config = dict(
    n_layer=21,
    d_model=96,
    n_head=2,
    n_kv_head=2,
    head_dim=32,
    d_mlp=768,
    vocab_size=8192,
    activation='relu',
    norm='layernorm',
    norm_place='pre',
    norm_eps=1e-05,
    positions='learned',
    qk_norm=False,
    attn_scale=0.177,
    bias='all',
    tie_embeddings=True,
    parallel_block=False,
    init='orth',
    init_std_qkv=0.0672,
    init_std_o=0.0834,
    init_std_up=0.0962,
    init_std_down=0.0962,
    optimizer='soap_variant',
    lr=0.00623,
    weight_decay=0.0,
    lr_head=0.0108,
    grad_clip=2.0,
    warmup_steps=200,
    schedule='wsd',
    decay_fraction=1.0,
    decay_shape='linear',
    final_lr_fraction=0.0,
    batch_tokens=32768,
    seq_len=256,
    doc_mask=True,
    z_loss=1e-05,
    train_tokens=146100000,
    steps=4459,
    dataset='wikipedia_en',
)
Each number is 128 + 24 x the weight over the matrix's rms, rounded and kept within 0 to 255. Layers, rows and columns count from 0.

# layer 12 attention value, 64x96, rms 0.0673, rows 28-63, columns 0-47
[[108  84  87 102 119 170 105 126 137 116 130 140 115 139 117 140 141 154 133 148 131 145  90 163 142 111 160 120 145 105 122 127 132  89 110 124 147 170 106 165 144 125 109 126 162 140 143 132]
 [ 92 149 166 133 125 103 140 163 147 101 103  96 137 103 135 137 142 129 126 155 148 151 160 133  97 109 145 175  87 128 143 125 129 142 125 123 138 103  95  96 131 175 134 141 187 157 150 116]
 [111  95 127  88 134  98 108 121 158 127 103 114 139 142  86  71 207 102 109 112 106 125 144 105  89 147 165 151 115  88  88 172 103 129 121 167 214 114 123 118 129 129 122  99 139 111 149 139]
 [142 160 136 130  94 132 162 120 108  47 120 103 168 168 113 164 182 146 155  90 120 116 143 106 148 155 191 135 171 128 134 108 126 126 153 110  87  51 123 157 164 164  97 100 208 150 109 118]
 [147  80 112 118 124 146 112 146 147 154 104 138 123 101 104 159  97 134 162 139 142 147 115 135 129 122 118 107 119 127 150 113 109 123 111 143 166 159 123 119  82 117 119 160 116 143 123 115]
 [128 162 123  88 134 106 127 115 125 105 151 113 140 128 120 139 124 137 127  77 123 125 143 113 145 124 143  83 138 124 177  97 113 138 137 164 119 155 155 114 101 144 139 146 130 111 156 144]
 [126 155 182 161 139 137 134 133 140 114 123 106 120  99 150 119 116 121 129 142 169 155 120 124 115  97 107 114 125 147 149 106 125  96 101 112 158 120 150 106 103 118 115 116 107 129 143 175]
 [128 115 116 106 142 129 137 122  87 100 154 104 128 128 142 118 147 116 123 134 131 168 166 128 144 150 107 144 115 141 133 131 133 144 134  79 141 154  89  86 153 156 140 135 138 139 141 164]
 [150 134 111 143 136 110 160 152  96 132 142 102 144 125 126 144 137 121 137  89 164 137 118 100 125 120 108  98  97 111 148 114 150 135 136 133 113 121 114 101 116 137  91 128 124 128 114 120]
 [147 138 122  91 129 140 118 102 161 151 135 125 125 138  94 102 134 124 135 138 152 117 107 100 102 135 129 142 127 129 130 119 109 122 115 135 171 127 133 101 116 120 145 127 136 142 134 154]
 [122 117  99 137 141 127 136 132 148 132 122 124 139 105 143 120 138 116  97 152 167 112 115 123 174 116 125 141 119 160 145 133 112  95 143 116 113 136 125 155 113 114 163 103 130 138 143 133]
 [ 97 139 156 129 130 125 118 128 141 129 136 118 111 133  75 144 129 138 117 129 116 104 100 132 146 129 147 178 131 107 124 147 124 104 123 155  89 130 145 152 150 131 122 147 161 145 117 100]
 [ 95 150 133 129 136 155 116 144 154  86 112 138 125 140 154 116 135 126 150 158 153  92 148 127 136 137 161 152 142 125  85 163 140 135  95 115 138 147 113 130 124 116 119 127 119 141  99 143]
 [128 111 116 146 110 140 142 165 124 160 109 113 108 110 121 130 119 144 137  59 120 143 129 123 127 124 131  95 141 102 172 146 153 149 118 145 123  98 148 149 130 109 163 162 150 151 129  67]
 [ 90 125 148 105 119 111 131 122 140 132 111 142 115 135 101 138 159 102 144 152 147  93 132 139 153 121 130 123 104  87 108 116 125 106 146 112  99 117 135 142 121 124 132  77 123 133 126 130]
 [140 159  96 122 122 131  85 125 139 123  79 127 139 123 131 132 121 156 101 109 143 132 117 133 123 112 167 124 118 156  97 156 154 129 117 149 141 169 101 104 157 143 134 126 127 120 148 113]
 [123 125 117 114 123 114 116 168 124 116 125 139 132 181 164 115 142 144 103 113 160 145 138  97 140 135 145 119 118 123 118 141 148 159 133 145 132 117 133 118 125 151 105 131 134 146 152 111]
 [119 160 140 140  97 144 128 141 152 142 131 108  77 139 132 110 119 102 124 137 132 162 135 137 106 146 166 157 127 115 165 152 117 143 144 113 120 117 171 163 143  95 155 113 117  93  92  94]
 [178 122 156 154 124 109 135  97 130 143 121 123 145 123  89 142  96 152 142 124 131 110 143 145 101 150 122 137 117 125 121 146 114 112 100 111 118 151 140 126 161 143  97 138 133 121 117 143]
 [102 120 146 136 166 111 143 145 136 115 121 106  88 123 114 164 168 140 125 119 147 128 125 160 127 134 123 166 131 104 123 166 126 112 121 138 126 117 117 121 112 109  87 123 133 138 107 112]
 [143 127 124 139 123 165 156 120 116 132 152  99 128 152 125 143 136 138 127 123 115 129 158 116 129 156 156 142 123 125 136 127 132 155 178 103 142 147 150 125 178 121 104 103  80  99  84 143]
 [158 137 104 152 153 110 147 116 151 169 118 157 119 125  92 123  92 137  69 121 119 147 165 118 107  87 141 165 150 149 116 108 157 152 129  90 113 130 144 135  89 129 125 107 127 121 133 142]
 [132 106 136 162 180 134 134 148 120 153 120 135 134 144 124 116 146 122 112 139 115 146 149 167 121 132 138 124 114 136 116 109 139 138 160 124 175 116 155 111 111 136 129  99 119 149 142 160]
 [121 116 139 119 137 114 112  83 121 123 117 113 174 126 124 121 108 133 137 180 127 134 148 132 111 131 124 152  91 141 122 155 137 111 119 109 150 131 169 117 150 144 110 127 115 116 140 115]
 [101 113 103 117 134 108 171 153 129 129  81 109  97  78 132 150 153 144 135 148 159 146 134 105 126 104 126 161 145  91 134  97  98 146 135 143 105  95 157 125 109 110 121 116 122  93 113 102]
 [122 129 147 154 142 165 128 101 149 133 143  81 120 102  71 138 155 140 151 130 137 130 158 135  93 144  94 118 178 137 128 103  43 132 128 141 129 127 170 110 131 111 157 144 106 118  90 108]
 [150 105 115 145 102 117 140 138 105  95 122 133 157 152 165 135 162 163 130 115 144 141 125 139 118 147 116 114 120 133 120 127 155 148 141  92 128 168 125 129 110 109 117 133 144 152 139 105]
 [143  81  98 160 133 144 113 141 100 138 129 154 121 109 133 175 120 130  91 157 146 163 134 125 125 100 104 123 150 117 104 165 154 125 121 101  99 130 129 141 125 157 131 113  91 153 104 122]
 [120 120 137 114 116 133 136 147 135 120 112 118 124 146 144  85 118 120 117 139  98 144 103 108  89 119 142 145  89 162 152 148 157 153 123 126 140 130 136 139 140 105 108 138 126 121 108 111]
 [ 85 133 114 139 108 134 136 120 113 123 139 126 119 117 130 120 142 132  97 128 128 155 133 100 124 133 128 142 109 142 165 146 136 120 133 143 158 127 154 148 130 135 132 117 106 105  98 172]
 [150 103 166 150 117 166 127 146 138 114 139 144 133 113 110  89 153 127 118 107  92 135  97 121 141 107 140 146 112 103 116 137 137 129 114 125 146 141 128 155 113 117 130 144 118 105  84 107]
 [152 127 124 143 102 148 116 147 158 110 104 124 113 120 163 107 119 104 134  88 128 133 111 106 131 116 120  94 143 105 105 179 129 131 107 124 147 124 130 139  88 142 137 139 153  91 146 117]
 [160 106 115 139 124 138 128 120  99 152 162 126 145 122 122 163 125 147 111 123 130 133 111 126 120 168  82 127 108 152 121 100 114 172 139 113 141 156 106 118 132 131 104 142 112 139 155 114]
 [167 145 118 170 105 112 177 138 136 123 107 125 150 142  78 143 153 166  85 141  90 144 122 165 133 125 117 137 134 160 122 105 133 158  94  81 108 137 127 143 121 155 101  93 128 156 134 128]
 [114 110 129 112 101 121 156 147  95 155 137 128 128 127 114 131 124 147 126 123 145 125 138 121 124 124 132 124 142 147 139 132  91 146 134 150 109 119  99 123 147 130 130 144  99 111 143 123]
 [126 164  94 131 150 131 121 123 120 154 113 116 101 102 132 119 110 141 152 120 131 100 125 165 141 156 144 103 128 119 127  91 116 113 138 111 117 155 107 124 128  99 130  88 146 142 155 122]]
# layer 12 attention output (transposed), 64x96, rms 0.0834, rows 28-63, columns 0-47
[[127 128 154 116 108 191 164 110 116 168 134  95 133 112 153 135 140 129 160 140 145 135  95 142 144 156 103 108  96 120 146  91  79 165 103 133  95 125 130 110  82 128 153 135 109 153 161 119]
 [174 156 127  96 139  69 128  75 133 139 128 105 110 152 138 148 118 160 147 132 179 129 134 133 138 125  97 116 148 114 111 124 153 140 135 138 118 104 129 152 117 125 130 127 128 104 114 123]
 [136 143 105 142  99 118  93 119 109 155 144 126 129 155 117 190  69  95 103 142  92 112 124 113 167  98  93  71 143 100 114 121 118 132 160 106  57 103 131 135  95 129 155 154 115 146  85 153]
 [140 138 122 116 104 117 118 148 155 205 154 108 136  68 187 149 140 153 108 128 128 144 133 166 150 164 174 116  98 103  64 143 154 114 118 177 129 119 101 116 111 156 132 167 113 104 101 112]
 [143 145 103 137 129 116 133 124 115 127 118 113 163 131 128  93 121  98  99 132 137 146 101 105 149  94 153 116 141 147 135 126 135 114 137  95 124 118 143 155 148 109 137 103 160 130 102 135]
 [107 112 110 138 133 170 161 148 117 125 150 104 114 123 130  80 155 118 136  85 118 131 107 125 102 122 121 137 101 171 123 146 139 125 138 107 139 139 125 114 136 106 124 149  97 167 128 120]
 [117 130 108 107 132 125 116 105 136 180 130 143 148 133 173 115 131 130 136 119  57 153 138 124 132 108 142 137 130  99 125 130 132 129 138 146  76 126  83 140 140 110 124 121  89 127 124  95]
 [162 138 114 130 153 135 156  92 129 161 128 100 129 109 110  92 129 205  95 102 110  95 140 113  86 128 103  74  73 132 117 109 129 126 137 144  98 109 125 131  88 122  80  98 133 145 137 120]
 [105 125 130 110 158 130 128 122 127 119  95 156 133 111 143 117 155 144 114 114  98 142 142 148 123  95 133 134 121 168 147 115 136  98 111 131 152 118 154 177 146 163 146 100 129 161 135 156]
 [126  95 138 165 122 117 143 106 128 123 106 114 147 135 120 145 111 115 111 136 132 169 159 157 156 144 109 138 124 120 141 138 142 103 135 158 128 147  84 146 112 126 151 136 133 149 114 104]
 [173 142 144 121 135  91 128  96  81 121 131 117  94 138 113 158 150 100 153 116  91 136 157 156 120 133 152 133 135 124 127 142 133 138 105 181 119 129 126  74 161 153 129 137 124 167 128  87]
 [128  91  89 131 149 135 111 142 146  98 120 152 136 123 154 121 155 127 141 112 151 126 130 128 122 145 121 112 126 170 123 115 112 113 143 143 136 108 116  78 137 151 117  83 102  92 102 132]
 [146 145 121 140 146 101 111 133  91 159 111 153 152 129 148 165  81  89 123 156  97 150  92 128 140 132 136 103 164 112 127 116  98 121 140 134 115 134 130 103 120 113 133 151 135 123 162 114]
 [157 130 120 135 146 108 107 141 183 132  93 136 119 134 132  96 149  76 130 128 121 140 129 136 131 112 171 137 185 146  85 106 143 139 145 111 165  92  99 147 155 156 107 151  85 137 109 158]
 [128 135 109 116 148 142 136 151 113 126 122 127 104 130 110 161 150 112 123  86 108  96  97 123 140 169 119 138 145 160 123 156 129 119 142 159 132 138 156 114 147 113 153 137 160 107 102 118]
 [114 144 171 157 114 117 147 138 101 122 175 127 159 147 141 147  95  97 125 177 103 105 147 140 145 121 101 112 121 116 132 132 154 147 120 144 116 120 185 136 117  86  84 162 104 112 150 129]
 [ 85 146 150 136 122 106 149 144 152 151 143 119 119 104 144 146 147 122 126 111 101 114 126 127 138  95 128 147  91 143 119 131 142 133 120 155 149 108  96 146 140 122 122 126 135 135 163 144]
 [146 106 139 126 136 144 129 138 182 140 122 111 161 146 112 116 143 150 184 161 155 122  94 125 152 112 152 155 162 100 142 103 101 132 160 141 135 142 119 111 101 165 111 149 137 151  59 149]
 [ 93 130 131 114 133 176 139 103  91 102 183 145 141 144 136 101 132 113 130 140 119 178 124 117 129 114  63 139 116 145 166 100 149 122 117 140 112 128 121 115 105 101 120 116 111  89 124 122]
 [141 111 102 136 130 154 116 134 117 147 111 190 136  94 107 121 110 125 144 126 122 106 128 107 129 156 131 116 137 122 135  89 102 115 128 134 107 120 143 175 115 143 138 145 114 122 150 106]
 [117 124 132 105 148 122 141 134 129 113 123 168 135  55 104 126 159 124 179 118 106 124  92 122 125 120 103 147 121  92 136 119 160 121 140 173 141 130  97 121  99 108 160 130 176 145 130  85]
 [140 118 141 132 101 125  87 149 107 100 134 100 156  89 102 128 162 138 156 171 125 124  91 133 156 151 154 115 128  82 143 120 111 124  86 115 106 105  87 142 199 120 133 143 105 131 104 125]
 [120 112 156 114  76 134 113 115 125 125 130 142 139 119 121 121 124 157 125 113 132 119 107 113 125 150 118 151 115 119 105 152 152 154 117 127 128 104 123 156 124 103 128 155 136 131 135  95]
 [132 113 138 126 137 158 103  90  88 106 147 134 126 122 160 138 115 178 125  96 103 129 130 129 138 112 137  97 145 102 134 105 113 143 113 147 127 144  95 123  91  94 124 107 152 127 111 133]
 [148 110  95 131 131 125 104 173 182 159 113 129 119 140 102 122 189  86 179 111  90 119 103 177 139 135 159 138 133 136 156 133  82  89 140 128 112  91 123 150 160 163 140  97 114 151  85 129]
 [163 103  96  84 134 123 157 162 114 151 133 140 107 144 117 117 131 124 177 115 126 189 110 148 142 107 130 138 106  90 169  87 149 131 160 128 128 126 128 184 134 155 184 120 157 131  58 119]
 [117 150 123 107 146 155 139 119 140 163 126 147 120  94 147 113  98  97 105 149 114 110 158 108 105  94 111 132 135 110 113 125 133 150 137 140 129 110 108 107 123 159 101 126 121 123 156 134]
 [125 137 162 125 127  82 111 135 125 142  90 135 106  77  89 123 132 161 147 120  78 118 144 142 165 126 133 159 130 108 171  97 115 116 116 129 124  77 136 125 130 134  87 113 127  74 125 116]
 [108 150 145 138  95 122 127 109 130 120 121 125 174 125 160 148 111 152 104 149 147 134 127 106 126  97  90 119 128  94 119 122 100 141 139 148 105 117  81  99 131 109 126  98 132 163 146 138]
 [155 114 135 103 146 111 128 129 125 124 115 108 137 139 137 134 137 115 137  90 113 133 127 134 116 113 110 133 128 125 129 133 138 145 123 163 117 154  95 140 154 117 103 141 118 146 140 115]
 [123 155 100 111 117 122  94 137 140 118  98 121 119 143 130 156 109 164 130 196 142 154 138 110 104 153 117 105 158  78 172 139 124 147 125 119 139 120  91 127 143 104 128 132 131 120 126 150]
 [165 152 121 140 140 102  98 129 203 147 159 136 113 111 125 102  99 122 113 157 156 125 120 163 145 160 151 156 171 121 113 133 117 127  85 117 100 118 135 134 165 131 137 188 109 115 102 107]
 [119 129 159 108 130 140 148 101  75 103 149 142 117 122 125 116 123 148 124 141 148 117 151 121  92  95  91 152  92 136 154 127 142 117 133 129 110 121 113 165 130 128 140 104 154 151 125 163]
 [ 92  87 150 116 122 155 103 107  91 142 128 137 131 111 119 138 168 113 113 144 137 102 106  90 107  95 163 138 113 119 162 129 117 110 129 103 137 131 148 122 159 126 121 147 100 133 111 184]
 [118 118 135 101 155 120 113 121 134 107 146 115 135 139 155 137 128 117 124 112 130 132 101 134 117 110 128 112  88 156 138 123 126 125 144 152 135 117 143 124 116 113 127 115 145 159 131 138]
 [131 137 129 130  91 164 145 173 125 120 144 132 139 145  86 136 147  99 106 156 139 102 141  90 122 121 135 157 134 164 128 132 158 134 153 134 144 151 168 112 123 159 154 162 137 107 100  83]]
# layer 12 attention query, 64x96, rms 0.0674, rows 32-63, columns 0-47
[[128 129 126  93  96 130 137 119 109 113 138 155 117 136 102 128 153 123 132 103 130 123 114 131 122 114  98 136 120 112 129 149 122 152 137 127 112 127 162 133 124 124 149 159 130  98  76 175]
 [119 141 141 132 136 136 134 159  72 116 155 171 134 137 117  91  97 118 154 116 143 151 126 137 102 126 103 148 107 158  96 128 126 130 161 114 142 111 141 130 115 111 157 119 105 153 146 102]
 [117  97 110 111 137 115 157 125 106 163 128 125 133 133 123 118 105 130 120 120  78 133 106 119 159  98 125  99 162 137 134 149 111 109 105 136 129 154 115 125 123 126  91 123 141 115 110 120]
 [124 113 101 127 107  94 121 132 127 129 138 134 121 144 122 142 132 137 122 124 118 116 120 129 125 137  74 155 106 157 143 151 141 139 128  96 150 114 135 127 123 142 141 105 131  61 140 156]
 [160 126 166 116 106 132 118 170 158 104 119  77 104 103  87 149 127  95 111 120 169 108 116 167 127 157 150 119 124 128 125 129  89 157 142 156 176 140 173 127 127 166 166 137 113 142 147 112]
 [144 123 189 144 145 134 132 136 124 116 118 107 116 146 133 129 130 129 120 124 116 122  96 113 114 125 137 127 125 102 119 122 134 137 128 125 122 148 123 132  93 136 105 109 138 112 106 109]
 [119 131 128 128 130 116 135 131 109 101 151 139 138 127 125 106 101  91  98 168 145 131 113 107 131 159 128 164 142 123 140 113 160 109  94 114 162 140  97 103 168 109 149 128 124 126 152 104]
 [114 125 117 129 120 128 103 143 132 100 111 122 107 145 151 119 163 120 141 118 139 120 130 130 103 169 104 151 153 106 123 104  87 124 154 149 145 124 118 150 122 140 148 158 147 141 156 104]
 [125 111 117 131 174 128 114 129 148 151 112 143  93 126 144 140  72 136 142 107 149  83 120 124 108 123 112  97 152 133 123 118 108 158 113 151 116 130 116 127 119 145 134 157 144 170 122 127]
 [148 125 125 152 111 108  96 143 120 113 123 170 111 141 136  99 132 122 100 132 121 146 110 114 141 136 133 144 181 128 153 154 122 123 160 110 137 122 109  91  93 150 135 153  92 115 102  86]
 [113 152 131 150 124 115 138 125  98 159 159 132 136 143 106 135 111 111 130 117 136 116 148 131 144 157  97 123 122 142  95 118 135 148 112 152 101 170 132  97 104 150 133 147 122 123 132 148]
 [148 122 115 161 124 116 121 161 126 137 140 108 108 161 108 138 155 133 157 149 156 111 149 151 174 118 126 125  95 113  95 151 111 146 115 139 158  96 139  86  93 124 151 143 110 110 146  88]
 [137 134 103 123 144 133 125 116 117 148 130 112 134  90 135 184 143 116 117  69 152 130 141 110 109 124 168 111 121 125 137 105 122 135 162 140 112 116 119 152 135 151 114  97 121 137 127 161]
 [123 125 114 123 163 131 100 120 119 161 119 128 158 157 113 165 114 110 147 114 161 127 147 132 135  91 108 133 122 121 127 167 111 144 112 157  91 127 100 125 134 136 173 135 104 147  88 133]
 [126 106 136 110 133 129 160  99 135 132 139 142 133 152 113 120 149 142 135 130 143 123 163 129  85 128 119 103 140 143 117  98 142 137 165 107 108 139 133 128 119 119 122 149 100 133 117  90]
 [136 148 132 123  99 126 120 128 136 108 115 112 142 128  94  87 145 171 182  66 121 153 131 132 154 147 109 145 126 145 141 138 111 127  89 126 110  93 123 153  95 141 149 163 140 157 109 150]
 [125 132 109 120 128 162  84 122 133  83 124 104  92  99 108 138 150 144 127 125 142  93 108 173  99 139 142 134 133 137  97 152 141 147 105 108 108 128 128 144 125 143 163 125 152 150 147 145]
 [129 135 151 126 117 130 138 120 112 117 114 141 152 147 134  91 123 115 128 151 107 128 152 111 139 123 119 121 137  92 138 128 163 116 112 138 124 125  96 107 138 149 120 138 136 109 117 102]
 [101 133 137 157 154 146 129 136 137 135 137 106 143 153 174 105 104 156  85 141 131 155 142 138 114 128  91 142  81 130 128 104 123 129  88 120 107 126 112  78 138  92 123 102 123 138 139 122]
 [116 132  96  73 103  90 148 150 122 138 124  91 145 135 111 139 141 136 146 121 128 125 152 131 137 144 100 151 137 112 132 100 133 137 119 149 142 157 114 124 139 132 124 103 137 150 152  96]
 [132 104 148 140 112  95 147  88 103 130 158 159 104 134 170  97 121 135 114 150 102 127 178  75  77  93 116 132 134 143 145  98 181 113 101 103 105 142 103 142 106  86  95 115 107 138 147 126]
 [136 106 121 137 133 135 132 142 166 122 124 110 141 142 134 151 152 129 145  59 123 116 131 165  83 146 145 139 162 149 119 135 114 140 117 109 104 124 141 153 100 126 139 136 146  77 136 136]
 [129 100  87 124 136 106 127 140 144 137  94  90 115 104 106 122 130 115 135 121 189  88 133 128 111 125 144 127 117 135 136 129 100 150 104 147 135 147 118 133 141 148 166 123 156 114 122 151]
 [ 90 148  95 151 135 155 111  91 113 139 113 145 126 121 151 116 117 112 112 136 118 117 126 120  74 138 149 135 121 146 117 122 131 154 133 124 135 133 142 129 120 136 130  76 131 139 146 144]
 [130 111 141 142 159 147 122 126 112 155 135  87 147 126 122 163 120  75 132 134 122 191 154 150 112 131 153 103 106 134 154 109 118 148 108 127 123 120 162 167 128 119 150 127 125 110  79 132]
 [133 132 111  97 139 145 151 146  88 104 132 109 107 130  99 121 106 117 134 150 148 164 124 144 169 133 131 141 119 113 141 134  97 155 151 141 146 110 152 119 143 142 123 130 130  98 146 128]
 [140 123 113 134 130 147 145 165 172 136 106 126 101 119 132 150 149  98 135 120 134  81 110 121  87 115 148 123 140 124 151 113 124  98 111  93 145 136 148 144 152 128 149 126 154 131 105 109]
 [118 152 124 126 105 132 160 116 133 132 153  90 136 146 130 130 145 116 176 102 121 125 117 117 132 146 116 122 112 147 128 125 135 115 150  92 115 131 115 146 123 168 124 168 137 132 110 146]
 [137 146 127 139 139 127 125 182 125 120  90 155 114 104 112 118 160 149 125 167 153 136 110 128 112 139 117 114 164 193 151 108 125 152 138 137 134 102 112 100 135 159 146 105  88 116 137 108]
 [147  93 149 144 123 115 184 101 104 123 112 135 113 155 112 114 132  64 109 144 125 126 120 116 153 121 116 149 161 144 133 132 119 107 143 131 147 163 148 138 140 118 106 138  92 140 107 133]
 [126 103  97 115 170 122 121  90 122 124 136 147 158 143 129 126 154 127 100 130  94 126 126 114 123 131 139 115 112 107 161 138 102 139 132 126 135 131 132 113 126 121 123 122 161 172  97 112]
 [108  98 133 112 130 129 113 121 126 143 133 133 154 135 160 165  91 106 134 110 116 182 158 137 148 148 124 126 166  98 132 140 115 134 115 103 124 160 106 135 113 112 143 121 128 101 104 163]]
# layer 12 attention key, 64x96, rms 0.0669, rows 32-63, columns 0-47
[[101 144 118 111 142 128 126 118 152 123 155 134 159 144 104 103 132 145 151 135 110 122 122 139 135 114 114 116 124 132 145 156 121 135 123 145 110 130 150 157 119  92 118 148 164 128 114 115]
 [116 129 129 150 138 136 124 139  94 150 177 149 115 119 168 110 107 157 135 125 120 124 117 139 115 106 116 124 131 147 138 150 100 126  99 103 143 136 141 124 134 106 146 133 110 145 116  92]
 [130 113 121 119 135 140 133 122 103 146 116 113 157  94 160 112 105 137 107 130  92 148  97 108 161 101 110 106 130 110  92 142 113 104 106 133 131 134 140 123 112 131 148 132  91 133  94 124]
 [131 134 107 119 139 118 137 142 145 121 139 125 131 147 121 116 112 121 141 110 116 136 100 148 110 166  99 154 139 118 107 161 148 109 109 118 106 133 118 142 128 133 153 121 161 117 128 108]
 [115 126 160 110 150 150 146  73  96 103 125 129 104 118 113 124 138 142 114  83 161 104 174 107  98 134 152 161  99 108 135 100  90 176 174 118 137 102 153 119 133 119 113 132 156 154 139 109]
 [134 119 148 118 141 152 116 168  98 107 174 124 106 122 141 132 115 116 125  97 125  98  80 142  97 106 117  99 130 129 116 151 147  94 155 134 122 139 131 141  91 130 132 145 143 158 101 142]
 [106 143 135 128 118 105 135 146  90 116 118 122 128 113 126  87 121 107  83 137 145 123 134 116 132 147 134 149 137 115 109 115 162 134 106 119 154 146 116 137 134  97 141 115 145  77 130 104]
 [139 144 158 137 142 137 148 107 159 151 109 131 100 115 102 119 164 117  91 112 138  79 121 131 140 135 161 129 131 120 152 138 112 138 148  90 131  64 133 100 109 129 134  98 124 103 123 105]
 [134 132 127 116 171 138 143 110 138 124  90 176 149 134 124 130 120 187 140 107 126 103  93 143 116 119 113  90 162 145 130 157 102 131 104 119 115 104 129 140 139 126 129 121 133 158 110 140]
 [122 129 120 145 168 133 113 112 130 164 122 140 132 141 143 106 126 122  97 125 128 135 124 125 108 123 123 138 149 119 113 123 143 165 142  92 135 137 126 108 123 138 114 133 158 168 109  91]
 [132 137 123 146 112 134 107 108  87 109 131 116 138 159 110 102 129 116 139 115 146 115 150 110 128 128 122 146 151 172 121 134 115  92 144 120 128 130 138 125 115 126 129 142 141 143 143 117]
 [140 127 122 123 135 114 166 151 121 131 137 145 119 178 118 116 156 111 143 154 115 119 178 136 124 113 171 133 108 116 146 151 131 121 103  70 134 102 132 137 106 140 127 132 114  94  89  90]
 [145 143 101 136 128 115 110 135 119 134 110 119 138  71 129 153 129 121 130 127 102 145 112 144 116 126 117  86 138 118 142 101 124 114 154 161  99 109 117 163 133 147 130  94  90 153 113 138]
 [152 141 120 152 114 140 118 122 112 174 110 141 144 178  94 148 113 130 157  98 119 147 166 130 133  82 107 141  99 136 115 135 116 134 113 152 100  99 113 159 122 114 160 135 102 105  94 130]
 [167 139 135 145 129 124 131 129 145 148 120 130 106 147  95 110 120 157 136 147 145 133 123 127  70 126 141 108 170 138 112 107 127 129 122 134 150 145 100 131 123 127 111 143 103 131 128  95]
 [123 181 165 130 110 144 124 128 148 143 135 119  95 129 131  84 142 139 176 144 110 125 163 143 137 128 110 133 119 149 109 113 126 138  98 122 127 105 141 152 100 108 105 125 135 141 127 138]
 [140 143 115 104 124 131 103 156 134 100 129 125 119 104 146 120  84 168 121 137  95 105 105 116 118 160 136 125 138 109 129 107 121  90 140 103 109 135 120 142 100 125  98 108 127 123 169 145]
 [123 104 147  97 108 112 135 148 154 138 153 125 148 144 152 132  96 134 116 142 125 120  87 134 160 125 125 161 125 115  95 142 142 115 136 136 118 134 125 107 106  95 124 148 119 130 112 109]
 [129 122 109 129 119 141 159 125 116 116 153 119 139 133 138 139 122 151 144 128 162 139 106 129 139 138 111 159 130 146 103 123 122  89 113 118 133 157  98 101 134 141 162 129 111 119 138 142]
 [165 140 124  83  90 116 146 115 150 144 132 107 122 117 139  87 139 143 119 145 143 124 113 119 116 126 135 116 136 128 151  91 129 129 154 129 159 125 106  90 142 127 134 124 108 119 151 149]
 [ 89  96 154 102 119 116 156 137  99 184 129 124 131  96 127 126 122 131 140 145 121 136 118 121 126 104 105  96 164 154 134 116 169 112 122 126 114 162 135 127 142 112 127 129 114 135 135 146]
 [108 101 144 113 137 104 121 136 186 130 130 115 113  98 137 159 115 128 167 105 121  94 137 135 112 145 127 109 143 125 145 121 120 108 185 126 127 109 164 133 111 150 170 149 140 129 115 112]
 [127 134 125 157 144 111 117 115 143 168  97 133 135 113  95 140 148 166 124 103 151  88 133 120 137 147 126 143  99  95 145 123 106 155  98 149 116 123 134 137  96 170  95 131 134 138 141 127]
 [105 123 123 163 136 150  74 112 130 103 121 136 109 139 101 126 141 127 151  88 130 108 117 122 101 150 148 109 143 122 156 115  97 120 139 133  97 124 104 120 111 138 136  93 156 118 121 157]
 [142 109 111 137 157 131 147 142 105 143 133 118 142 101 109 155 148 101 132  75 141 153 118  66 138 105 108 101 123 114 173 115 117 125 110 121 147 119 126 152 114 157 161 141 129 131  95 130]
 [127 145 132 105 134 147 164  95  79 153 126 121 146 153 143 113 140 115 120 103 134 158 130 118 135 112  99 140 106 112 119 122  87 148 127 119 170 141 163  97 124  94 135 105 126 111 103  92]
 [130 102 175 120 120 136 135 145 147 101 123 131 148 134 142 140 105 130  98 127 110  88 115 114  98 128 151 134 119  81 149  96 117 149 118 122  96  78 162 129 144 155 158 116 165 154 123 113]
 [134 160 164 148  99 128 172 151 113 152 158 139 149 133 131 142 124 114 123 126 131 134 154 128 124 129 130 162 127 129 142 120 116 163 136 117 119 151 143 135 111 110 133 140 126 140 153 141]
 [135 137  97 111 122 125 114 132 105 117 102 127 109 102 130 125 183 162 122 143 184 156 125 132 120 138 131 166 175 112 119 119 101 144 122 117 135 113 123 121 136  93 128 126 122 151 115  78]
 [141 102 129  97 112  91 174 111 101 152  96 130 137 157 123 144 114 103 110 112  98 118  99 121 136 113 102 128 132 119 110 108 129 112 123 130 149 137 139 142 143 105 136 136 130 181  97 125]
 [120 127 126 115 123 113 109 130 149 111  98 114 154 113 104 130 119 128 128 143 118 133 129 155 142 124 120 106 143  76 117 149 101  98 127 173 120 123 123  98 106 135 149 139 162 153 141 156]
 [ 82 141  96  80 134 142 136 145 144 149 126  94 167 113 162 150  72 133 119 129 107 133 128 106 134 131 115 118 146 179 118 149 130  90 122 166 133  99 107 146 110 146 171 112 131 135 100 117]]
# layer 12 MLP up, 768x96, rms 0.0962, rows 0, columns 0-47
[[156 102 122 120 129 144 135 109 116 143 145 122 110 143 136 130 123 149 118 111 131 153 120 128 145 150 130 100 163 136 123 114  88  95 128 141 117 123 159 148  96  84 148 123 118 101 133 104]]
# layer 12 MLP down (transposed), 768x96, rms 0.0962, rows 0, columns 0-47
[[118 109 131 102 119 116 112 130 150 119 142 161  99 144 133 127  96 108 124 165 129 102 136 103 110 103 125 118  96 131 132 130 129 113 124 114 119 119 115 133 125 110 121 119 140 111 131 104]]